config = dict(
    init_std_o=0.0,
    init_std_up=0.0456,
    decay_fraction=0.644,
)
Each number is 500 + 40 x the weight over its row's rms, rounded and kept within 0 to 999. Layers, rows and columns count from 0. Numbers have three digits each. The size before them is the row's rms in percent of the matrix's.

# down: layer 2 MLP down (transposed), 640x160, rms 0.0858, rows 43-56, columns 0-159
# gate: layer 2 MLP gate, 640x160, rms 0.0925, rows 44-56, columns 0-159
# up: layer 2 MLP up, 640x160, rms 0.0915, rows 44-56, columns 0-159
down43 101:451440486441444514500481520569465572431486507461440461491474516538511493535528453470509521519501574520455526531475540462449543544535517543510495495516426554515488494504493489505519447517525463492454495366478491513500537567586510484460523513445577628427444534459556508513491552504454536502455490543493501483489443468557569455515514494515505503545567461451525523500483555531572423493495510481434511538480417566450503526508521470499522496501470579456545474488496476500438466502501550
gate44 108:401515481547426439522519436510524487469494542545491508509489463471555466437509538568511540478541492457514495531436523483466506469514490498481436415538463530557460580536502470477495456499501442435465417488504496538538478495468557485510529509557533531568526439481472527561527521527410538482513537494465414572508527569444471522574506513539483501478443537545475579545503484509501479470462453543504524552530442521476564429480443430538472533505533475481543518527528421509554493528442517
up44 105:442545479484464482470533557467520468476489451511500519539460483481572448488569508478541478479487532478486499414501496475498492512532434534505485470514469567510523545466564470422483441504555529510464459504464511549595575504443507499497548543546543501550522493497447572518469528443502519485492543483411488548460495472486498525624540517509400448462452568488458547509574523481498458466421507523481503490482462475440557529472445483532497548592529513490534442534443425513520493556485473
down44 102:426479458466490527514443514536437520463490496516568515559483538515515492464473416507509447516503559430500481491539497421528513486540468560454432430528475525536565524514542541476463459520526453491500506542532529543528498539480496511483501547558557575606502486512445515485500510400448527497508562489469488537485488475515526532564472579494387417474500486568508528539525499529492480460456484550550444504491401501481566491528473541515523477569497492467501493572453428495486483500425489
gate45 101:535519542496569562499514533576478570518462478587508548566548491484502557551470522521497499473468456499460470546485481477491487485504530505408517574467450490538537498493505511461544498521461500477456476488552491390564455562498495548557527527535474535447477482478484487521479432557486478460491440508486527490582499457525551541477559542485502594508543405517517524539457472504524493407475482485530583482461475472501473438543490548488494506501485385462464474477563527570464499453542460
up45 102:507539519508475474496492504480551570484557500517479567406482549530562512527479504473586477515440484448571550546440587455428553528479494539522554461470552457439548472500445447540496545521549529472514482550564539519555441466495537510519493502526485545479489525530451461473471540471535443514498575517500480499500472480491516509488491441471533501555424486493499558525524511446536520534495486470474459511531630510360482447479488478482472515540518522478514525490528549508580496452545565
down45 098:472519510495503417462534413464533557530500475483469541516518535552520441464510565526516538448511478423506515500413476508493501493532493532456506559516466506486513457520488497500513520560492582545507504678472574478530486420447535467503528486485500574434540470544468522482440465577472505504518525496467507543492499510476487441482535517504519490503464505457497570430529438435530515482470531508538451564552476544407586495509468457451529465512521496456557545483461507437501474538516475
gate46 098:522505488454490474607498547476557519500508562493471505510444523463489481524455425492519458426542439531441475521558520487533534525521510499446509508495463587579503527443510544558466513512465510521542545450481497504489457488537496454499518439583537555559458558486455433496455393467540529451512556475472422502471465503479463524475539524517524529427472498499530497547502410556507596544468467443463471537481436474492486440544479590499543457501471530470513489468504559479552545483514513
up46 099:514489543521458481439527408503530515562510475472500489503507531519578452493449540547576469544479551537521449461427551522456541484492480490479442468449535471565600497455491436457524488544487546538528438548542524457510508461474573480427452565434447464473517532494527468470486513538529459560490507541553474509511537530445464452479467496472454627468553516513531457468503485448504569439478469549507470496527454480523452471503594462499468479521527454472491542434545472495495448522502521
down46 097:462448472491494454503494491525569569601452528540494493532542505529576494511462494548506453488515502533523387482443476541472502539518476476488437506514514500566569509395524491505481515551452547563500507500543534432492547508473524526478436478466494520553552511562494496493504544502556540517473510504510479561543493467391431507510505483482521598487508506516562442460525492501406517495478470469508426519503483485506445454484530499441488455549554473553497544383468436502473480512492571
gate47 089:519496448548529492546508495520490437542545482516499499482437511516540492440458522482486517455521487466490527429579530549580530484467527486547485544456504497494481559537472518537475522544540431528484433509519512562432510578473465455562506526486456494564467491470480487515551517546512465492564405432554477570497566494526496489453485462524445565449511404534497551559453443488579532510480518466445493450523514474528507552421469512495450529495450550490521459551457535480482408412484513
up47 090:570500440561522510486435502527585465526516539439523468478533498500528565547424568495444505548504506499614435594489534512509447538466559434498486499471481552503420514466444479485514463485473545455471522509503567447471565497514499495494523522468453429517476493501411552452540486516491495572502499511408459509492514539496455550442446491487491539529558490522561538526476510501542537509509489550558456490480543551448430566477547450478548470470495487486488468530483535462471476559494432
down47 090:529523430481507552418462562476529494528515499498565530510561492446481501491576468471451498559523501502550480540466543497530408510460501459492489481434471532474449514546475567488491446538550497517410558491487532481466532447519447520480497495487473501482492508505491497509543477527509514529563492557458478465507544549612509525473494486452408508457532467527528479440445553510546479536559479525542509482465505541397432540487494499560532497429498521512452529629413552506460447502532505
gate48 103:541491460536528505494543484490538484505457567489510464498457457423500517497534528498571501494582501431533541488500427567460465543539520540453524556500513480542521575467448430511505521486516505511435503453460519478470455561448586464476485466576447460531560472475523458505486564453544497484531454544489492530482599443509513475502466435492505524430540570506463437496549451503452535562536480493547496556531504434466585468532513494537539565489505437490498501424531477532558439553537517
up48 103:458544512505491480514510501498528544434477435464525506576486479467534439463585521469429496482508467485520534463449545452527444513492559543553373516514483525479523501424478445584556492564474481508530567472492463489504478476473534486470506490520495503536458531449540515395465523561560545460580569471552451461481452438545478502539519526470503552447440511546429539506497454470516502456436552568478478569520479552454539516504520468493474559539557515507539474506441502467462473492489485
down48 103:439510452470465508484501489539471553407557489491564526559522526555483489526511580524458520497474547507495475499517529481491487480481519476532380506456442532500526496492507512534470482577462428484561552449531476492481481526566525509559519495455520504357492507455552492425493479563491490463504546452532541439489466510620462446553535542528488498462460534488518485534531525415434472458471581522490570545513532547446569509478484490489487517512475514464507459490501567437512512480474531
gate49 099:458489538494528485521467523494484435456426461492529521528469534471468518482474426519546514594517576573529536501548583476562489461459521566515476485476494554499426444412474546496459494507454454525515477470500514525594498420520453596563534518464573541512569466520524528493422570447504456507544494549530428501502431514449584539562492506424485455488543559529491478484526496506469472486542529501498536488454447479511513495511491506488459559525517462479509500592498465528519504462515498
up49 100:500477468520553588492537548579501494509445465515501485508508509513494448468423496481549416545539520500530510518519525575513516480518504531428478505488533501500479517535540584447496427595466483530472512491415468487541496482437517557472484530523456454546611460479519520526530571511443468480549473552501505512574501495445517558503491472446461450446432532524492543544518519515499497515512490538471535525520473464396546465500486537504413516537501434462482433512508475525477556604451552
down49 097:462472560497481540595493520512505435535506516502527452534450524509500493497454457475537454564527540514579517498528536575514550436456494497487521485492520536534498502479507519494480430541442464512490484647474491520530618468528428567457509521518458489551560523451498471551467559487402449547459539550499496460500455513398542512523435468387461416479458534519553519450494440481499506511464517530490504474519524500468522481511498479462476526517565491481462468503508497506456513526492552
gate50 120:491480490477500473528517551508460435484421518506454486501478528468513445465468499464506530498466536484471535536505533481480472495588493450513474592484477563547464461429571496450497455435577444493553501540511503477474582533508498503570493420584494519498436478444498487440547506484536427456542520516470497591524494562490539496511445463509548573528503428562463569569523493472483450566520494462526467503484514487435454496485501459542447528480420550471502605497537518441496510481480491
up50 117:528571454479461497539472530531477547542437433407461512535438576463454456509474568429552466560520583457400500457468500495452441497541489520505548513475511512489487510503546486477483494466543484580507525512528486468456497498446467487490479524546549515486496541463547430527522541467570452439537403467501477556471549556476480491526480464572500565512556448539422517546551460491511460553556492527487488450469483544478493495473494466538526525471488585511505543528477433490500526451453458
down50 105:526549465517531467522438518537476511502466465482472489504463519409520445469485532424500475584514598507434457453478523479450416466553523549463536516523486479510502470506517500469472578492533531544494535645518510511465519504451488498501495440552592503542507462466513439486551485536564447530540485480498478527533500545527517534538487457561575560500525496474438528570484462481484470548485476458495433524465516472511515457510468483529457513425478591545505551591489479482452520483485430
gate51 096:526508519507517476475611488560446490455548541481537479492517503485497512507496473491520507467562487528509432529470525524487528510515489557525514454477539490532400491474504438557504452524477523517502542458532475545520523531473460531470478494487442572541501480553483441397556444537533411489512423566451529488527515501459473552477540475587563564517516465539504551475505453580541449444530467499592534497473529491439502518525457468569405460466444459482514441487505472490475515456556572
up51 094:491526502487462521542472444506480450482506483512444511424503428469525548429505575574466524548522450523459458434490492537449482565483476533510492582462515509524494532506441585541412393531413495541493503523504441502511499502512483530486556493578486529564497457526540571571555422500507551578491460492541555483496525494464502492457566496505504537493553480513481502436381551577519489440469495524498493559532472491459480490546496478479504508525514489537576509487485454456460533490477489
down51 099:489504481561369523536507470532449489511507511499514481372531538508620498492518487566440508452501490450441465482516516517433473520468525598524451553503518496478539561502498541544442435445457502472490542546537495586511455498488505461497508519586421505614541483496540569528481467513560477508475400531522547497526521493511542487465518482508477527517542458533494454448442512544501457459573499491542515486526507514485486489514483452476502474461502449449537424515507518529483525496534481
gate52 124:511461481498512464530561494507492478441550549488469442529525531495549455541509535498510482500482530493487569463459535445586512503532537508495569508478482458476512531467458516527502459571525435530496459516505470423575504440517518483509509454484527523509488562426434583489526584506546497466456434502465486505451534534481519550453518538488533518445444528474420488537469450453453626510474525449538549415506503564505516488506606474488433449455486483504434536490568483498508567555476508
up52 120:514424518432560499491493576484455468439546513516479510500530454515557518459518528522550417576471545463481480424505495525502591527518508518473503551468489479488546516521467525470503405481490469519499501490503483536523499463484581487544518451483537579450485534498451537493466517497553463497480466531544513576532420515558460487491589529485486479493514479502516523530474546564441455478421509536586482468447462521498508491534542504466425443425528464494418467555567448474518594468517463
down52 113:491494506477521475476552539488463464545489524497433503494581483498515516461538592440490458576470569464475492473509477536576533518504486472483503565462454534486529494519465515521512446534547501535563465559493525479505483471505527481489491483486502508311501554475496511507446500477509508506478443502561527519527508488564513492510535509481440535458522461535466466599469520542412525520460526541545447500489454582471532510487477530470437473410488510596417510529540417463529521521498458
gate53 107:489438484532531483502537487477524446533479543498482465497476472563539509511577480582564465501607446538534512444457530446510478487496498514458518539532516520542483463482467565540485533516434456540482432473491500522470419567528495465633484514519489539476507485540448496506523503493506483470577501468576490430472450475513561437509543435518534491473510521500535439526541419508581527552462497530495473457481512449466479497574419538531508499520417442516446523546456487489494490509415535
up53 107:505507445542459500528550514418487487509461543564487472498426559489486472533524514463602509462497507455555525496481596520488420511508463553499499460492520475585490538526482531444488521490537467467487497521508553519473483506497516510441530534450397559552525479534420483442478479467558579479492522477544481488539514421481547455527456453549486499444519568490487484504472464447540496453447563486499517485477610478525516550603485493448485448516525509493504552462560432478539508514439547
down53 108:516502474547420500527521503443510460555496543536517481545453551519467485535545501457592482437515579506539480498511537527467526411515447535513523484491476476567502515512448519486471503471584482455489528525508570491466460506611470519475525524449451509641531496522456473469470485480521505478467474476537462503544514418503479507567480473520519489488491565464495424564486447509563478427457507525511493493485584486484478497599445468473491474506506487389474496470558417491534513535498532
gate54 094:527509504475501553451564440496497465577480519538463512562555443521534471500464552464525527496461496504509478491501559517531449453538503481498446468566496502553430530514532532542531537510518499423520496498493517555456485486529417475469490464550491499503580553465546468493565487481481469479547485440517510485482503535503367513518517516435505512502531508462465453538623449444490551454499512517519581463462526562570466444494495564484444509466448522499460461468511445455517442393512434
up54 097:554533478527601539481461514483570454503549540528443463516501376520509463434497515610553514512491444581448482496397521418611469481540483503452473559458480546473464440443499450518512530488454547556525497521520480561409512497526486487497460559483471472500499474487555523458580454505438460516505505519515499508448475545467506518524475521528462488544535524534477484502534549477483517472478441466516510490504504523424485527488540547570485541463571517473552509561502486536498523516474507
down54 100:551480460520541502492561451498584422514578511563414481487539463516555447447493515555534497498446533532488477482437586440597451421504451531529476507516436536491473452442523491475531520510493537504503566638512508534407536458496491473486478513487470442452551501504556487493546463564449480523498458476487519465500503575516454466517507550508538473506518530507493462500508481423421513442554508485472495467537463535482461489540488556571484499447517525502529496493484512528528571453480479
gate55 099:453492428523516521515457540465475505494509472506516564503487518479503505490467526522485496408508454499482465416480498457584488513474499456538450551443483539574500535484536528448548514511507486462539457470517497584396475566509508510518486522462468527541578465506529480434548471534600527487517509456474509543510454524445551506515509522458520430585482481506533505540537570608484510469480493484427547518485491488403492450488505520487524509516524511438472479562601567550512527471600499
up55 099:511530551505415452497418544528449499467542477512495433557532486460466492453469501458549513435476519532468559473518522521523562546443540489508497505555464393517493471568505463574457508451509531467447541498499543455491400544542518519556478407546429531483446474472507516538491548493465497495461515518555544547512488525597532479450466579536509515590454509450511509506492462455483471543480546504508537531494452555556527536426467483503481473499446536493553506524518445483517449440507547
down55 105:526538528444433478432506468551387480525464461521524451508577491503503500472518419517499517544511571499489470494496498464485472470506553545435569523468477490503482464542531475507474527482477485525510460436469506442520511517524582470530554515572439514447526558533505504445449423476482526449467554501523540499438473444520436511516465501505499601513514514492493467503511500489523525541489496541462572525509504513554541501479434479497476518500465561701552523455521502515548504475481527
gate56 106:528514566514466524437484471462495520545529475519429514511497488475538503473595545486554485514438453427533549540533508485438492500517479522518519459488465561562525572493465519507485448517500489437541467507502502539502556447502499473451519456511504511494455480541470493468533460499481555454513515500474412475502514561517538433429392534494446493455535456511460524601509567510467523573415459508575511452422499588494490497479540487525460474490531506534543563508462526460483467576453408
up56 104:478626508518486484499544510498549472551513472489474463472470496444433569474556580508449579528503548481499466487490555545551512502500476423499473469467538488451474452507553503505433539467547518498498571546455470541496493535534389516479527441617491523496427467540508453472486566559504511508567508448459491523496504476511548471447450485414536516431527509478485471472558536446520447446435475480482488458480576481532455448520518480531530425505495506507491550477512520466530445476523518
down56 102:536553436490535473509519532476564507487486534531447498551458498505431568573488531526455472427541559594463465507517478468512492555479491465473503512438485507401445497512576535495456516466504474526476515529491515525428511453482503531527474510532452487607494490494532483525533477536460524545496486473583497527520525508439500520508528479507612512446493469493440469474547518512498411460530491493395510527513599441493456532514512513512480535542445473384494455557531559496470491456540533